Weights of a small transformer language model.
Architecture: LayerNorm before each block, no biases in attention or MLP.
Each number is 500 + 40 x the weight over the matrix's rms, rounded and kept within 0 to 999. Layers, rows and columns count from 0. Numbers have three digits each.

# layer 9 MLP down (transposed), 512x128, rms 0.32, rows 307-328, columns 0-63
503508509571414547465417508543587475489526531435488568447509497526477515542490455496535505481474549505519488531501511524447506555493498539499513495564520509520565500526479437495531448474529527
426533419575557467478508585468540483577551516475502514475489523455492496499482523484499535523538480555501499444561494537484567532486481531468528447451500436486535502500478483592490401569575521
441442572547509441504473465445420519578482498474506540508471489442501547510511483461502490509575513558490506515534455543516522595485474518470529470530417547514506485518539434511541445444542526
470486452545489473499557488500474474498471526465552524545496471515475500488539527419441486503513528509526570529428469549495575579461540573505430443466485526430561506480513597586499498479493434
460438497534522539577421465556549499524476528509435538528494507482476500496524521511473529539524513449532428517528490451484485513498504505513496501466490447484498519506503496458535566487445491
467432491541487507467475507489512521473511501479421505506530478505470440527446512401464505488476584532568483567530555497567528488575470511417531490500502495490492502489583468456487570528454501
418549580406472509478480499499523468533554552426499466520522517475547530513447488564510507572497456521491476430520541470521379430499445498489554412559522491508498502501495500517520493538539504
529502516536488491559483535627536514481535533499516559544519471499525521559498569522567449463497445483440559469473529516477512505496539552501456531513483471525496476543541491503535486508486497
447530532512509594495474531473481510553513540502487501420453463477537496429560469468535505456517498410445519536497387487456521450462478506554455529555550458551503539450561473491474512470527526
477468477520451536489548506526490486450517503469487451484534506468458491476511533493522503553464494516514501513428449528473505544479472449489510511467551496479454514502516498487471535490493479
540518548557511450460507521536538475449488478484486495467443464497478473475449519534490516541484485511506505492564488449542481519546462507554441499518454538485416485484526529447513468514480534
529531511439476532468514475417458526482528500581549462433538414607542518469508578469520492462538502489475493472487515506539541472447549421490550546489458607501515473464503528508549513522486509
443405510600499433480488505453521549542475403500465513473488528530546477508503487480475454433533501517455473484411540425540458507533514484532495542439467456479464480417549514524485475537454471
466516507506526530493489472434539540477388582549520572513499450509556526506516475424427471488522427430527472538503548536584541519490520579509444549523445455517423535431466501562462467478510526
518499512496543540460452532438515472530478502527442485493576518540461478484465485521476457504518505469501504448564551441526562479509493500482504525432501526463534526530394560507473469514509529
478530469493483527483574548587541497465436466525483438535513467476501532502521440512475455492435459449533481489487549475497472532502486549510467477536412552533505536510502479449514560557462459
465494506564494544517524462463475523498469518496454467493517581535598524430540454525528455548484469497481478495542445491505417498471549513414481480500480538518522445423450540491513487491502505
483503430582472471388440523505487456518400542471460476453436518541491539474470440493562527523487540514494523599441527448513459467513549511408474509521493493583511501433508529491572497465525581
524492480512562467539497484436500457513487439526498471522550483536445480502565563505536486497463561576515563447437538467569482608477475524481512455446448452431542468493500490563502527468508456
483485543556439418407457521522489522545464507476502481531503432496528436413510511410544498528522450482564476501519379488511480465452551574506534519498464494517532536466530457496508464436538490
540481535495457491500492514529623517545504456558457516453521528513543482475523483539569504475522498535473493445451472504522574455450489471550488499486447426444494527540471486467529550542465586
557526528584496489530489428498488519551494503467468530550532520528474530569508557501407518422450556563517494474469476557532624429497513514485538544526548490474529533547432526478536490510472500
# layer 9 MLP up, 512x128, rms 0.364, rows 308-328, columns 0-63
476514498525545433503577493474516555541417518581505512524514458479501427412493520509511498504506563496501502569463565476537489538521506401471497535509548444505492502533465520503435499484520561
475438448438511504420528504525441465511494446491464521506565479486491487455523512521487539519487492542552460464443541466562448493508467448518472540468510501510487524501498541493418529467401540
531449458385548540519491514455456536488454474496462593441560452442517453464493513498461442480521504487483504515531507525526435516487455519554605560472516514497522573528403473552551550549449525
543465552515488455501504544486429538421502484471513442472533471607479440481465468537447463505489494459544426487501467555517491551510541501486533543501514486482546487526409475525547465512556432
477463464479523444512583488464578446547493530489554495433503460539493549491536497417513491491488509507541479501489483451497449531476522468485448549521535475502477501525470449519547420519455503
446521569495518506578496468424497490516519496477500587472535516483519520518476483479534544488487497550561485470512511445522481462555482546504458487511513516423541498433513551493523455554544449
440564492510513500483564492478540403580497502584541558542463470461502564440533439410446605556434496522464553467576504460421413455500520497476589390450499555496483416533535506604479473540557482
512537543502451516514462535528529487455537428557499526497569533504469512450513508454487601467526506522458502487538536447460508534531522528540539501495548486526529476467493464512517536493504481
447520469470500531517466459503483441481495488471469548494499494496503521519505498501508496461491480488448485500511529533537556452531533501447539475442496511537521464519566487533506503516495501
488524408471463546532518544465492523488514509536500535488506515585458468574521448469510539485530477473481523450457561431521543489498531463465510562525513509566468514548522548514457534486507522
473547546551492487510406460537489522494456496439503518460484537435539504574505463550459462586512463533534463453482480455539476546454436539491456519567542376543489511465443511485434458528516557
540512468454532558439478542555459483530599514511500508510535522444507465550469489639517470498494458500421490552506496522474501460513518465585536457527441526499462491460505536557572521500530432
501592490466591513541492454520374522496559454472506509522516531463532469549535553523400423480552533538606493545454517560482497457463586429465482545565458532450447448511459579491453521387515504
463482445500569541501452517493473575475443520508506479529480517501489502535486494503509471479474502513488536506516520540525443491477520523466483469475510493560517453516519499458511494481496546
461489472411522500566484409475509576501508490528537474509486595566541443496464531459544533433503489465448479443509495499480525470514489441458557541498509495528534584464561550503579499501503500
485594569469462462500478541468533532470523531509494472535485422487413484495514495480527565526501516487530521501468436503548495490525528458569493493473478528499483472484550476456569505481516525
517475434487520485505501569455481501448457488502582507469541528509517497542508466559507494507509575484507527523439523481553511533559462565486523525458480394576596489448470529546467527504445510
490527558398511529483558573494498472485519407517478545467450492477495446542436538491453507435526436503562564520533491579452436485514475508493522520387525491553516420525524527420405560516447565
560609500489526473456511526514549522527581436463457469516560442479423511432455470483510496472405522459507474474477495581525548447557505437504549489585631461504458527502482511530516492426546504
478590486446489533494484443480551489527466495500532472462475477491479493482486528496485489526519471495470557437524499525555502460481577496553485509482476517454530495556462530448509560487533552
425488491517510493499495489405353456462574493513474623480472486479496524484442528462483530411485570502496494497468459518443520468497512418452448557567586413455516438487506468485575497469476576